From a checkpoint of a small transformer trained on Wikipedia: MLP 256 GELU, tied embeddings.
Each number is 50 + 12 x the weight over its row's rms, rounded and kept within 0 to 99. Layers, rows and columns count from 0. The size before them is the row's rms in percent of the matrix's.

# up: layer 5 MLP up, 256x64, rms 0.196, rows 158-210, columns 0-63
# down: layer 5 MLP down (transposed), 256x64, rms 0.129, rows 158-209, columns 0-63
up158 093:26 59 41 68 69 49 62 51 54 67 65 34 47 56 67 43 51 51 45 28 34 57 59 12 32 42 62 36 58 55 56 46 67 53 52 53 45 68 56 51 24 65 57 52 32 57 53 47 31 35 51 52 44 50 61 48 49 55 35 54 49 38 61 56
down158 085:69 47 42 34 52 26 45 42 43 49 64 42 45 46 63 38 33 41 50 44 44 32 61 65 67 68 34 57 57 24 40 64 30 39 60 46 51 37 50 60 56 38 21 62 51 47 40 46 69 31 44 51 47 38 52 53 39 40 43 29 52 51 53 33
up159 098:53 73 20 64 63 50 45 29 34 37 68 36 66 43 47 67 66 52 47 63 37 48 32 59 45 62 56 50 43 38 46 61 41 68 65 58 68 45 60 58 56 39 62 67 54 44 62 61 60 53 36 48 43 39 46 59 40 63 28 56 44 47 36 63
down159 103:56 43 26 55 74 65 57 47 35 50 43 66 58 56 47 65 43 35 41 68 43 60 31 55 69 52 44 62 38 47 44 55 56 53 88 39 39 50 44 44 57 40 56 38 63 38 27 57 44 66 55 48 50 51 43 39 45 59 35 52 41 58 48 22
up160 093:62 41 43 64 31 36 49 44 53 65 46 52 48 38 63 39 51 67 26 53 37 42 45 47 47 66 45 41 53 69 63 38 45 47 32 44 43 17 40 44 56 31 60 51 68 69 57 62 40 51 56 34 58 36 75 51 49 38 54 68 30 42 46 54
down160 100:29 48 52 54 53 56 53 44 48 47 63 45 61 49 54 23 31 48 41 46 37 25 54 64 50 52 41 43 31 43 40 72 17 58 65 44 36 46 36 70 54 49 56 71 64 59 43 31 65 45 45 62 40 45 60 49 53 38 45 43 43 40 52 71
up161 092:69 52 48 46 40 53 38 39 39 44 42 70 36 55 75 43 30 55 48 48 34 40 67 59 53 41 55 41 49 47 62 35 45 58 59 86 58 45 44 33 45 63 49 64 48 43 48 24 60 57 41 75 44 52 46 47 44 40 51 52 21 33 51 51
down161 100:56 30 70 44 45 69 18 51 32 71 61 49 37 46 64 48 46 55 51 57 56 41 52 58 51 66 48 40 61 57 50 55 51 74 59 35 52 41 37 41 37 42 30 56 25 57 43 41 44 36 48 32 41 48 44 39 56 75 48 55 41 65 42 30
up162 109:57 60 54 64 65 48 45 23 28 53 56 60 38 58 63 30 48 58 44 50 25 54 61 65 33 53 53 49 59 70 54 53 44 45 33 43 57 42 66 64 62 64 24 49 41 45 52 37 56 51 57 39 42 53 24 49 75 40 60 36 60 44 53 36
down162 108:53 36 58 37 46 49 51 48 57 49 41 36 65 33 46 70 54 56 39 50 46 39 42 71 57 55 54 56 66 54 63 45 33 50 25 58 37 39 34 40 58 52 67 75 54 40 55 54 18 64 65 46 55 52 47 21 36 45 58 45 68 66 36 49
up163 093:41 52 59 58 22 59 57 39 49 57 43 63 58 65 62 54 54 51 53 59 43 46 48 52 61 57 16 47 48 66 77 50 41 28 28 56 45 47 35 47 42 33 70 57 52 56 54 62 48 44 50 40 40 54 29 67 50 66 23 60 41 54 38 41
down163 099:63 69 37 52 49 49 61 43 48 60 59 50 53 45 39 41 44 42 35 37 56 61 45 29 45 47 55 39 43 23 20 60 38 51 74 37 35 47 60 49 44 56 37 72 48 54 46 46 39 30 56 58 52 53 74 30 47 40 81 45 55 47 44 46
up164 098:68 72 66 62 55 43 37 63 42 64 50 64 49 54 41 50 43 33 44 60 53 65 37 39 31 55 54 49 74 59 50 56 49 50 63 47 43 36 36 15 61 70 48 46 54 53 34 57 54 49 51 52 76 53 57 49 27 36 33 43 38 34 52 48
down164 095:68 62 53 50 31 76 49 43 63 45 50 44 36 43 63 36 44 29 61 40 36 51 45 57 54 54 38 47 51 41 42 56 47 67 64 48 36 53 57 34 29 24 54 17 64 47 56 55 48 75 56 41 55 42 62 26 57 50 41 48 53 42 40 37
up165 095:58 63 60 33 40 54 53 47 61 46 35 26 26 61 67 73 65 51 60 50 45 43 40 62 48 57 38 45 39 49 50 29 62 73 67 41 51 64 49 44 62 38 43 31 37 34 65 74 59 54 24 50 41 47 55 52 53 59 38 61 63 47 53 50
down165 086:46 45 39 73 39 52 77 55 42 53 35 69 40 50 35 51 45 53 64 60 51 29 53 44 32 18 60 44 44 52 40 56 39 42 40 46 57 52 70 38 35 54 72 57 43 51 42 39 51 34 63 54 62 43 25 58 51 58 31 49 53 66 56 68
up166 088:41 45 40 53 57 46 41 56 43 67 62 67 52 49 43 37 52 89 56 66 86 39 41 48 41 46 71 67 55 56 63 39 44 37 36 48 51 47 60 58 43 36 35 47 42 49 59 45 50 48 76 48 49 66 33 46 34 40 41 34 43 48 42 47
down166 093:44 36 66 61 52 40 64 44 53 60 34 50 40 46 26 49 37 19 49 27 36 25 53 38 62 48 58 45 49 39 35 55 41 69 52 58 63 67 43 62 42 46 37 46 47 58 49 49 67 66 33 45 66 36 44 64 58 73 50 56 53 40 60 41
up167 104:53 56 47 67 56 36 34 59 51 47 41 52 46 51 68 49 64 46 40 54 34 50 52 41 47 54 47 65 50 44 60 45 44 42 55 47 50 60 51 44 52 32 46 51 46 27 39 87 62 48 49 63 48 60 80 45 43 51 21 35 23 50 63 26
down167 106:63 63 53 40 28 57 53 56 50 57 52 36 56 53 61 50 19 64 54 61 59 57 48 64 42 68 35 43 42 43 62 60 24 68 31 40 38 42 52 50 62 49 36 62 60 68 71 54 30 47 59 51 62 33 59 53 42 36 54 70 58 49 66 40
up168 107:52 59 58 22 55 31 67 39 64 44 48 59 63 54 50 65 63 49 51 54 62 60 55 45 69 43 34 26 54 52 62 50 51 50 51 52 32 36 50 45 44 72 65 60 33 41 67 29 48 34 49 50 48 56 37 69 44 48 48 76 52 28 55 63
down168 098:37 40 68 54 36 49 48 42 46 77 46 60 42 38 72 37 49 58 46 55 50 49 31 50 34 55 56 46 33 41 33 65 34 37 30 54 47 45 64 44 65 41 56 66 69 35 60 50 56 40 43 54 44 66 78 41 57 62 60 58 27 60 38 41
up169 105:42 75 29 57 44 52 46 35 33 48 48 56 58 32 63 40 47 56 48 37 27 53 54 53 48 45 64 28 74 62 64 63 53 40 29 66 53 40 38 42 62 39 48 47 48 45 53 54 31 51 49 46 49 69 54 49 40 50 61 19 43 60 74 41
down169 132:48 52 33 41 54 59 22 37 35 42 45 30 59 58 55 57 50 42 57 58 30 40 69 60 68 63 72 50 67 51 61 55 65 41 27 50 38 59 58 24 50 44 53 52 49 38 65 36 35 58 43 58 63 64 33 65 47 50 58 47 53 38 65 62
up170 102:36 62 32 34 45 40 64 36 59 49 46 58 65 38 51 48 44 68 51 57 29 47 51 72 42 63 53 43 29 62 69 64 68 58 42 45 71 57 49 35 45 50 40 47 35 41 31 59 59 45 56 60 53 46 55 59 64 59 43 18 43 68 54 33
down170 110:57 43 58 49 42 49 23 59 66 66 34 48 60 45 45 60 56 44 48 40 72 62 52 58 47 53 60 27 54 39 43 58 41 73 44 57 37 57 45 41 64 43 60 46 69 69 51 58 58 46 71 58 37 40 28 61 22 52 69 35 39 39 54 49
up171 105:33 63 38 54 58 53 29 72 70 42 62 66 32 53 59 48 46 57 70 31 27 54 45 60 41 41 45 49 50 53 37 44 57 53 48 56 41 57 38 41 53 30 32 68 50 67 36 64 58 73 54 32 56 30 60 45 36 42 59 66 39 50 39 50
down171 102:59 36 68 34 37 41 51 54 40 34 26 56 54 41 82 49 62 57 51 49 72 65 33 73 24 41 53 52 51 53 49 34 50 51 64 49 38 37 43 42 47 51 52 44 26 40 56 70 48 44 58 26 50 54 33 46 50 57 41 35 52 50 39 50
up172 093:38 61 44 80 58 26 53 53 59 51 39 35 52 35 42 48 41 25 58 38 44 54 56 32 62 58 41 68 48 59 64 83 59 58 74 54 61 56 48 43 57 63 71 37 58 56 47 43 48 36 57 59 37 51 48 42 51 35 66 44 43 64 46 44
down172 091:77 46 45 47 58 51 39 40 42 53 42 66 51 74 55 52 54 58 51 41 62 70 32 62 59 39 47 57 72 43 46 45 78 39 52 49 28 64 64 50 26 50 46 48 55 42 62 38 56 53 50 48 56 69 43 53 62 45 33 44 60 20 36 40
up173 089:61 61 61 50 51 32 39 47 69 50 55 58 56 38 59 44 48 33 45 47 31 63 60 47 61 52 47 20 47 73 60 54 26 46 49 52 66 54 32 48 42 41 73 53 65 62 48 69 40 37 51 42 24 48 27 43 43 64 38 56 42 47 61 63
down173 077:39 47 41 42 46 56 42 49 34 60 54 39 52 58 49 69 47 67 54 51 50 65 46 46 41 54 45 77 33 40 36 49 77 44 47 57 40 38 53 60 58 60 54 60 35 29 60 53 50 46 57 66 83 44 61 80 47 29 68 54 63 64 52 40
up174 094:34 74 25 50 47 36 62 64 57 55 49 39 47 41 39 32 61 57 42 62 52 49 50 42 50 52 50 46 64 81 60 32 59 85 57 42 67 42 50 62 47 45 66 41 48 49 50 38 43 30 46 53 48 31 61 46 46 47 63 44 43 49 27 63
down174 104:75 66 63 25 32 45 50 49 43 42 49 47 45 64 38 50 46 35 42 28 54 61 44 43 57 45 36 44 55 49 67 57 43 56 57 48 36 47 63 43 55 50 40 61 66 36 32 45 53 76 49 67 52 16 32 53 57 63 56 53 41 47 25 42
up175 108:50 66 42 51 34 30 44 30 60 77 45 61 37 43 52 43 43 58 56 38 53 59 50 48 62 48 52 47 53 64 58 49 33 35 55 47 59 48 40 72 42 53 56 52 42 52 55 31 42 28 78 40 51 50 14 37 60 58 58 54 57 37 58 27
down175 097:38 33 63 50 55 35 79 31 64 31 56 39 65 46 44 40 57 39 41 52 30 32 28 55 47 52 45 64 45 42 49 44 43 68 46 43 36 48 51 46 68 58 55 50 33 38 61 77 58 63 53 70 57 52 66 54 50 46 48 59 43 40 25 57
up176 105:43 56 40 58 42 21 63 41 55 44 56 59 58 50 47 41 43 45 56 30 24 59 48 44 61 72 41 39 73 75 53 45 43 47 64 51 53 44 12 64 53 38 54 52 48 60 55 61 45 46 49 50 47 47 26 31 46 64 30 58 46 53 54 50
down176 091:62 35 57 58 55 62 35 76 48 51 45 49 43 56 54 43 55 30 58 49 55 57 62 46 39 39 54 67 42 44 42 59 62 72 40 40 40 49 92 48 51 69 49 41 38 28 49 47 52 46 73 54 62 55 66 64 46 39 67 65 45 35 43 39
up177 098:39 42 41 84 37 46 71 55 52 71 62 57 64 43 33 66 53 42 46 47 44 43 59 37 42 49 60 51 44 49 40 48 54 55 59 69 58 55 40 66 50 64 47 29 38 33 72 62 30 58 47 44 54 55 61 40 23 54 37 56 27 43 52 49
down177 103:48 43 46 15 61 52 53 57 59 52 53 48 47 47 63 32 60 69 58 54 48 58 44 60 25 38 68 52 75 52 59 67 37 68 42 45 33 55 66 34 65 48 57 62 60 60 26 40 68 57 40 39 60 57 42 37 71 52 51 50 53 47 40 48
up178 092:53 59 50 38 43 51 52 51 37 52 31 43 45 64 56 47 51 29 61 49 38 61 60 49 42 59 50 34 37 63 57 52 56 52 76 54 48 59 58 39 42 71 71 47 76 46 58 67 51 41 45 46 35 44 22 38 55 79 57 44 31 51 38 27
down178 082:34 44 51 73 36 44 46 51 63 42 69 50 64 42 57 39 38 50 47 58 68 37 64 38 52 39 37 75 58 47 57 57 49 52 64 64 52 49 60 66 46 37 20 46 35 57 44 32 74 65 38 59 53 56 55 54 65 36 44 41 62 31 70 55
up179 099:51 60 41 58 62 53 34 42 91 70 73 40 60 53 66 41 48 52 55 45 34 62 63 63 54 72 57 38 48 52 43 63 49 68 43 48 73 65 29 56 45 53 40 49 25 39 54 52 38 52 58 50 55 49 55 47 54 34 42 33 36 49 50 42
down179 097:63 44 45 47 49 60 72 55 36 34 38 50 42 68 64 52 54 36 50 36 74 39 49 50 48 51 34 62 53 49 67 49 44 54 31 50 38 36 41 43 31 51 52 42 38 49 54 68 58 47 69 72 49 25 57 65 21 37 31 44 46 50 40 36
up180 095:46 59 48 57 40 72 43 46 54 25 50 39 39 40 60 35 69 64 30 69 48 53 46 28 41 51 52 37 29 36 34 56 55 48 49 53 37 55 59 55 57 62 44 52 29 67 28 39 56 47 57 51 70 36 55 46 36 29 62 40 62 45 28 52
down180 100:54 42 51 33 52 55 46 47 61 57 59 33 45 41 42 57 45 76 65 47 38 53 37 46 56 46 46 73 49 28 47 38 65 47 37 28 43 36 45 53 36 58 71 35 35 34 35 56 65 46 70 43 37 31 46 19 47 39 44 46 66 49 50 63
up181 094:29 59 31 48 47 62 62 32 26 54 38 47 50 52 80 61 63 54 55 32 67 59 57 42 63 55 47 36 47 70 56 40 39 33 55 52 65 39 59 47 48 49 54 55 46 66 53 39 25 53 38 64 47 22 54 63 62 56 63 59 61 39 53 43
down181 098:78 62 42 54 42 65 49 82 38 78 52 39 46 50 58 61 54 44 60 63 40 47 50 53 75 48 51 54 45 33 38 61 60 56 54 68 47 39 74 51 44 46 57 44 68 32 51 38 26 45 40 53 54 55 48 44 42 49 56 61 62 27 61 43
up182 099:49 50 65 54 47 71 51 66 56 53 59 56 41 55 31 52 37 52 52 35 48 56 55 36 68 34 63 58 44 42 20 40 64 47 45 70 78 53 41 55 73 52 33 42 41 47 49 40 63 38 54 51 50 54 65 53 25 43 55 56 51 51 17 50
down182 105:40 32 58 47 33 37 50 37 45 48 42 44 57 46 68 62 51 37 63 71 61 50 34 59 30 50 56 45 63 44 59 68 48 58 57 44 20 27 63 61 40 46 82 54 56 57 48 66 46 52 37 30 39 42 45 52 49 53 52 61 35 46 71 51
up183 099:56 45 42 42 53 64 47 51 25 56 46 36 53 54 41 70 54 55 34 55 67 46 48 57 48 40 42 47 46 13 58 50 67 44 44 50 28 47 75 40 65 52 40 47 59 50 44 46 50 54 41 48 64 44 82 57 40 15 51 33 54 49 43 48
down183 083:44 47 49 73 53 35 48 47 61 30 42 51 44 50 50 37 58 47 80 45 21 56 36 48 40 60 52 70 46 75 45 59 29 44 64 60 56 38 42 72 54 51 55 51 51 43 47 58 68 55 48 51 31 48 32 37 75 66 53 47 38 43 36 52
up184 102:64 42 55 35 47 54 60 26 54 47 51 76 48 60 77 39 35 40 50 41 43 52 33 31 46 60 54 57 47 76 58 64 35 49 35 37 76 57 47 49 43 41 52 26 39 54 63 53 35 38 62 45 55 24 38 54 53 57 37 48 58 46 48 52
down184 095:49 47 49 64 24 47 45 76 43 51 48 43 50 22 50 41 77 59 58 56 57 36 59 54 56 51 41 28 39 50 43 34 70 58 65 53 21 36 58 27 62 42 41 51 65 46 43 43 51 57 61 52 34 54 53 44 55 56 30 70 59 51 42 54
up185 102:72 48 49 54 58 49 61 49 59 47 60 71 23 60 54 62 65 48 59 42 40 75 39 48 47 36 61 64 57 43 58 41 66 51 77 44 38 65 56 44 27 28 53 30 54 56 66 50 55 64 51 36 37 35 64 33 54 35 56 54 51 39 50 53
down185 111:32 54 36 50 51 52 48 47 34 54 61 34 48 51 64 46 55 71 63 80 66 68 56 42 40 57 32 40 28 57 53 59 57 59 28 58 62 49 60 52 67 57 56 43 36 30 53 36 58 39 52 53 47 57 32 76 60 66 48 48 54 55 58 73
up186 108:81 59 48 66 36 39 56 50 45 54 51 50 47 53 69 56 37 33 38 47 55 51 54 49 52 60 43 60 48 47 39 34 66 53 38 47 86 73 77 36 40 42 56 46 45 49 52 43 44 41 32 36 38 28 47 49 60 50 55 38 33 41 29 53
down186 104:49 32 45 43 60 72 66 67 24 49 41 40 57 40 67 53 69 56 50 58 69 42 72 29 48 54 62 44 50 28 34 49 45 45 47 47 48 60 63 53 37 38 53 53 69 50 43 45 55 34 49 41 56 47 54 36 20 65 37 66 38 65 47 52
up187 101:56 47 29 38 51 52 40 35 39 60 52 47 41 44 74 37 62 59 44 64 20 53 65 51 40 81 45 36 61 70 34 42 40 31 34 47 41 48 54 60 56 27 51 38 68 49 53 51 56 41 33 51 72 50 48 56 47 31 55 47 50 43 43 49
down187 108:52 43 48 45 71 49 53 42 60 61 53 29 48 27 56 31 28 57 52 51 53 52 37 66 68 44 54 62 57 53 51 56 54 45 72 38 51 63 34 75 68 62 37 44 57 60 44 51 62 21 69 68 72 47 68 46 49 46 41 40 39 46 43 55
up188 108:48 49 64 42 33 46 59 36 43 51 51 62 50 79 60 70 48 61 47 27 48 50 49 68 33 52 60 40 37 58 48 45 51 33 52 67 79 55 54 40 44 36 76 52 43 37 40 32 34 70 58 34 61 43 41 58 54 65 37 57 59 50 35 50
down188 100:34 38 53 34 55 48 38 49 69 49 39 29 52 42 41 30 33 40 45 63 56 50 52 69 73 54 36 51 69 61 56 46 53 63 43 37 63 44 54 42 45 41 43 41 56 37 54 51 45 55 59 16 50 60 41 56 44 17 61 33 60 32 48 53
up189 097:51 61 52 44 44 47 43 61 65 47 57 62 42 44 53 50 68 51 31 77 45 43 41 51 63 39 59 56 59 76 56 48 52 49 66 55 67 38 22 62 52 56 55 61 81 46 52 63 44 42 26 38 49 38 54 41 49 70 45 37 41 23 50 54
down189 084:60 66 40 44 38 57 45 39 35 34 72 41 56 56 35 82 59 63 40 59 52 60 48 51 35 67 66 50 49 58 54 38 49 47 38 48 42 10 38 44 54 53 40 58 45 56 48 68 42 52 78 47 56 47 55 55 51 51 57 41 54 34 67 37
up190 100:57 68 61 35 56 35 66 40 56 35 25 28 39 60 58 56 71 55 45 30 67 55 48 49 54 63 28 51 57 47 54 32 38 57 50 42 61 35 49 45 61 46 65 36 60 40 76 43 48 43 23 71 44 60 57 39 57 57 46 42 49 58 54 57
down190 100:66 51 58 52 63 48 52 53 52 37 27 30 58 48 33 40 50 25 52 29 80 63 46 66 41 44 54 47 63 41 55 52 28 54 47 39 53 69 67 58 56 41 65 36 50 68 37 45 53 40 35 49 35 57 48 34 41 63 47 34 55 65 56 33
up191 098:40 64 41 70 52 42 60 46 53 48 31 46 55 42 55 58 42 59 42 34 53 65 71 62 67 50 49 36 33 48 53 45 70 45 40 75 44 46 54 77 40 40 32 37 72 57 49 61 47 53 23 51 40 52 29 28 56 53 36 58 47 54 39 60
down191 105:52 64 72 46 41 62 53 56 73 46 53 77 47 68 58 43 41 56 63 64 48 42 27 65 51 33 39 46 43 48 51 45 32 45 62 63 43 50 53 59 58 62 66 85 61 54 54 42 60 33 42 44 58 53 68 66 54 35 34 44 54 65 57 52
up192 091:72 56 31 57 64 50 54 34 66 30 45 38 52 44 42 67 33 45 43 30 50 48 62 51 29 45 56 61 45 34 50 53 55 58 61 50 58 47 55 61 41 66 19 58 57 38 65 33 78 48 51 43 73 41 49 32 43 53 51 49 48 62 62 63
down192 097:50 56 63 43 40 49 51 67 69 59 56 62 50 61 52 38 53 45 47 59 42 39 36 66 46 63 63 52 25 35 41 60 41 37 51 63 42 53 32 43 24 59 38 45 66 58 40 65 19 34 33 47 50 49 42 31 36 48 49 40 69 63 47 68
up193 104:37 52 54 65 61 44 58 23 54 40 52 57 23 52 42 45 50 55 28 38 46 56 31 51 41 27 41 46 56 50 53 36 54 49 68 40 32 38 48 38 59 56 80 47 46 46 53 45 48 37 60 67 48 61 52 82 49 75 52 62 49 57 55 38
down193 100:58 41 41 30 57 47 49 69 45 63 66 55 48 41 65 52 63 41 59 59 44 55 54 61 43 44 43 68 53 26 42 59 41 47 42 40 70 66 42 56 47 45 32 54 54 58 38 45 55 38 50 46 50 42 23 16 75 28 38 33 37 39 53 56
up194 115:71 86 56 50 41 53 46 38 50 46 62 63 49 51 66 42 51 52 47 48 38 38 37 65 34 59 50 39 56 42 68 45 58 50 68 54 64 56 55 43 45 60 69 62 41 30 32 27 51 37 55 44 44 65 57 74 33 39 43 39 57 49 66 67
down194 117:43 60 58 54 50 67 49 35 35 43 66 48 52 40 64 57 59 53 63 38 51 45 54 42 49 31 46 80 36 43 76 43 27 57 47 49 48 47 21 43 58 34 48 39 49 44 59 54 74 58 77 42 52 55 66 68 39 50 32 46 56 60 41 52
up195 114:43 51 54 46 48 62 53 41 44 60 54 72 33 54 38 54 54 53 73 50 48 35 33 34 37 51 45 75 30 27 49 51 79 63 65 73 50 57 35 52 46 45 68 56 70 30 36 35 55 47 44 49 57 35 57 61 53 30 42 48 46 51 41 55
down195 118:40 42 39 59 35 51 73 54 45 67 71 59 16 43 40 51 29 56 69 46 37 35 45 52 38 43 42 37 67 46 56 59 46 27 62 43 37 47 54 54 46 44 61 51 70 44 46 54 38 52 32 48 73 71 55 50 62 43 53 37 36 60 49 54
up196 087:63 69 48 29 47 43 69 51 46 76 61 58 34 42 71 46 62 59 57 40 60 63 25 38 43 35 51 53 57 40 52 60 44 50 51 47 82 29 33 58 48 56 53 46 54 48 47 56 49 38 41 49 43 47 53 57 54 30 43 63 57 56 20 32
down196 100:44 54 31 46 61 65 54 54 28 30 57 43 62 65 63 34 53 44 52 55 54 31 54 55 46 51 60 45 25 43 40 44 31 31 25 53 34 70 50 58 47 58 55 47 53 73 60 66 50 53 26 35 49 47 47 42 49 50 38 41 45 78 36 50
up197 097:51 43 56 69 65 40 51 47 21 61 47 49 66 45 61 69 32 54 59 49 79 56 50 46 42 43 52 34 39 53 63 15 65 53 45 51 54 55 57 34 63 72 37 58 48 37 52 36 54 48 76 53 48 45 52 55 57 63 39 43 44 29 54 53
down197 108:70 63 42 47 60 49 57 49 39 38 48 49 46 59 44 44 55 63 52 47 56 51 47 45 38 37 58 39 63 33 35 41 44 36 41 32 65 56 76 64 34 87 46 48 39 50 62 60 38 53 81 47 44 50 28 54 49 66 42 30 36 45 48 61
up198 086:47 61 30 54 51 41 52 40 58 53 51 53 51 46 55 44 37 40 55 51 42 58 47 37 45 54 50 51 58 76 47 52 41 45 54 59 73 64 31 58 43 56 80 57 37 49 44 51 45 44 57 57 31 57 21 55 54 97 41 56 62 32 60 48
down198 079:33 47 63 64 51 65 54 43 39 44 54 59 44 50 37 58 56 44 49 43 62 27 62 63 39 65 44 52 38 39 69 41 51 50 44 54 42 32 69 49 59 45 30 41 62 43 53 41 53 44 64 46 75 56 61 47 59 06 67 46 32 62 43 47
up199 103:48 34 40 50 57 80 39 41 63 47 82 59 48 35 54 73 32 62 49 47 44 37 57 57 35 45 45 53 46 47 62 69 25 62 54 45 71 43 44 57 49 23 52 51 70 47 57 59 43 44 51 37 60 48 40 48 55 49 45 54 45 66 33 30
down199 098:76 59 49 38 36 43 52 90 36 48 37 56 56 61 46 37 46 39 58 51 46 66 39 22 53 67 46 42 60 52 51 40 71 38 76 35 40 60 46 57 63 51 44 66 47 55 52 44 48 43 59 36 52 36 59 47 66 45 34 60 46 53 54 39
up200 101:28 54 32 36 46 46 46 46 36 52 73 52 34 44 75 39 57 49 55 66 29 50 47 60 51 49 60 44 46 76 33 52 41 56 44 51 71 66 37 44 66 42 67 58 33 25 53 63 57 49 51 57 46 44 48 52 54 69 42 32 48 49 73 61
down200 107:70 31 53 40 50 39 70 73 57 46 27 46 77 42 37 50 36 43 67 41 52 56 56 39 60 48 41 45 54 51 63 50 48 53 20 52 35 25 38 35 46 61 55 39 31 36 49 48 44 42 73 58 49 47 38 48 37 46 53 40 51 64 34 51
up201 094:67 72 21 44 39 55 46 40 43 65 47 61 49 48 35 60 34 37 62 62 30 55 50 66 30 56 31 49 38 54 71 44 68 56 63 38 57 42 56 70 50 39 36 59 42 49 47 51 46 45 53 73 43 40 58 54 38 24 59 57 36 50 59 54
down201 089:53 38 54 57 60 44 69 51 73 37 54 49 59 54 88 58 63 57 49 54 55 54 73 41 32 67 70 57 45 29 47 69 34 65 46 46 58 48 40 53 44 34 40 71 50 23 40 46 57 58 52 49 48 46 49 59 57 43 55 49 63 28 49 49
up202 101:49 43 48 54 55 45 56 30 39 61 40 45 69 50 54 67 41 53 53 48 56 53 45 43 46 58 64 29 49 37 55 35 42 45 50 65 46 42 55 21 52 83 45 57 45 39 73 37 55 71 77 60 37 43 46 74 60 35 58 38 55 51 32 44
down202 116:60 58 43 53 50 48 50 53 29 77 53 60 57 51 50 54 25 56 53 57 56 55 38 62 28 44 62 26 50 55 50 54 42 70 60 31 43 51 49 46 21 67 38 54 43 45 70 61 37 58 67 72 45 52 33 63 54 44 49 37 73 40 44 47
up203 096:74 62 51 42 47 17 61 54 61 48 46 56 52 54 53 43 45 31 53 39 58 61 56 45 85 35 32 69 60 60 65 44 58 53 42 56 51 52 56 40 37 56 38 48 47 41 62 38 84 47 45 66 54 49 50 53 35 40 41 61 42 33 37 57
down203 113:40 42 40 44 31 64 38 48 34 41 69 63 45 56 49 36 55 47 54 63 32 34 31 33 38 71 67 39 49 21 35 55 44 47 50 45 60 39 67 47 67 50 57 46 63 69 34 60 36 57 41 33 44 62 65 38 51 60 66 54 54 56 62 44
up204 104:54 53 31 47 63 45 28 42 48 49 52 74 42 52 39 41 56 65 66 42 42 34 64 31 42 39 49 55 57 75 23 25 56 55 51 41 51 61 62 43 71 33 36 55 66 47 73 47 59 45 45 47 40 51 45 43 36 56 58 57 72 59 62 53
down204 091:26 46 45 50 43 47 52 89 53 39 50 39 56 35 53 53 52 57 34 41 45 62 58 50 52 47 71 60 44 47 62 58 61 30 62 62 38 51 36 63 33 46 59 34 16 41 30 71 59 61 54 54 63 58 58 54 57 34 59 51 48 40 51 56
up205 076:32 44 52 42 60 57 44 63 52 57 61 41 49 49 48 46 55 17 53 53 53 48 47 35 38 38 42 39 57 69 38 34 60 59 33 60 48 61 51 30 43 28 44 41 42 50 45 47 63 44 57 71 69 48 52 78 51 32 79 52 56 30 60 43
down205 085:64 51 42 62 42 54 74 41 53 70 29 67 54 50 45 49 43 41 37 58 45 64 33 83 54 60 56 47 41 38 39 62 28 46 61 41 62 55 48 61 43 64 43 57 56 78 45 54 54 57 34 31 39 45 57 34 55 68 36 47 67 50 43 52
up206 107:46 60 72 43 28 57 44 33 39 46 50 57 41 60 75 45 82 57 66 53 53 56 60 50 39 60 59 35 49 71 42 82 49 44 32 51 63 51 58 51 37 45 44 44 50 52 38 57 25 63 38 23 54 49 47 46 55 50 43 59 49 49 61 58
down206 100:50 35 51 54 41 43 58 50 56 49 57 56 51 46 08 66 34 35 55 42 50 53 40 44 61 57 46 36 61 54 55 22 60 41 71 45 65 55 60 38 56 74 52 71 66 41 58 56 63 61 68 53 43 50 52 61 52 51 51 47 54 80 41 63
up207 098:47 23 50 80 57 50 29 46 59 69 47 42 32 36 63 39 45 52 57 63 56 73 63 67 34 45 38 51 41 46 33 43 45 49 47 69 69 47 48 65 59 36 61 47 56 71 42 71 50 42 47 40 45 39 38 45 67 38 46 62 58 48 53 55
down207 103:53 50 58 54 52 62 59 55 43 45 56 58 36 56 62 30 74 61 60 36 28 51 47 46 54 59 50 42 56 44 67 46 68 48 61 44 34 34 40 50 36 38 56 54 64 10 65 51 38 73 38 35 55 49 67 67 34 61 51 45 51 33 57 57
up208 100:51 67 42 49 56 29 40 65 46 35 36 49 38 45 43 38 52 63 55 40 32 56 32 61 66 71 17 58 51 54 59 36 47 43 61 47 68 60 57 54 39 37 47 31 24 53 55 61 60 37 57 47 62 57 54 78 59 45 53 52 66 39 57 45
down208 117:60 39 47 64 37 55 51 47 48 59 45 46 52 69 35 54 52 50 54 57 47 56 65 33 42 27 64 48 42 47 35 45 68 73 38 58 37 46 61 54 47 40 65 81 66 56 41 56 57 56 44 66 21 52 70 34 42 67 47 35 49 67 34 55
up209 094:61 54 78 39 61 67 33 72 21 59 59 47 41 42 53 47 40 76 41 40 55 69 60 44 52 46 68 44 33 57 48 45 68 55 34 28 75 57 47 57 52 60 41 58 42 49 53 57 55 48 29 43 53 41 33 59 43 49 42 51 40 58 38 39
down209 096:44 69 48 29 25 46 52 37 62 46 54 59 56 57 30 43 58 46 42 48 48 44 47 55 58 46 50 33 62 45 61 57 64 66 83 65 27 58 40 47 41 30 73 40 52 52 58 34 40 68 52 41 52 39 68 30 39 39 43 59 38 48 58 47
up210 098:60 56 47 67 68 73 52 42 40 40 61 53 40 42 52 29 40 47 30 55 58 52 55 53 40 59 57 36 51 66 39 43 60 45 79 49 42 59 60 47 59 47 53 52 31 45 66 46 58 48 45 27 49 27 30 52 55 30 49 36 68 24 57 59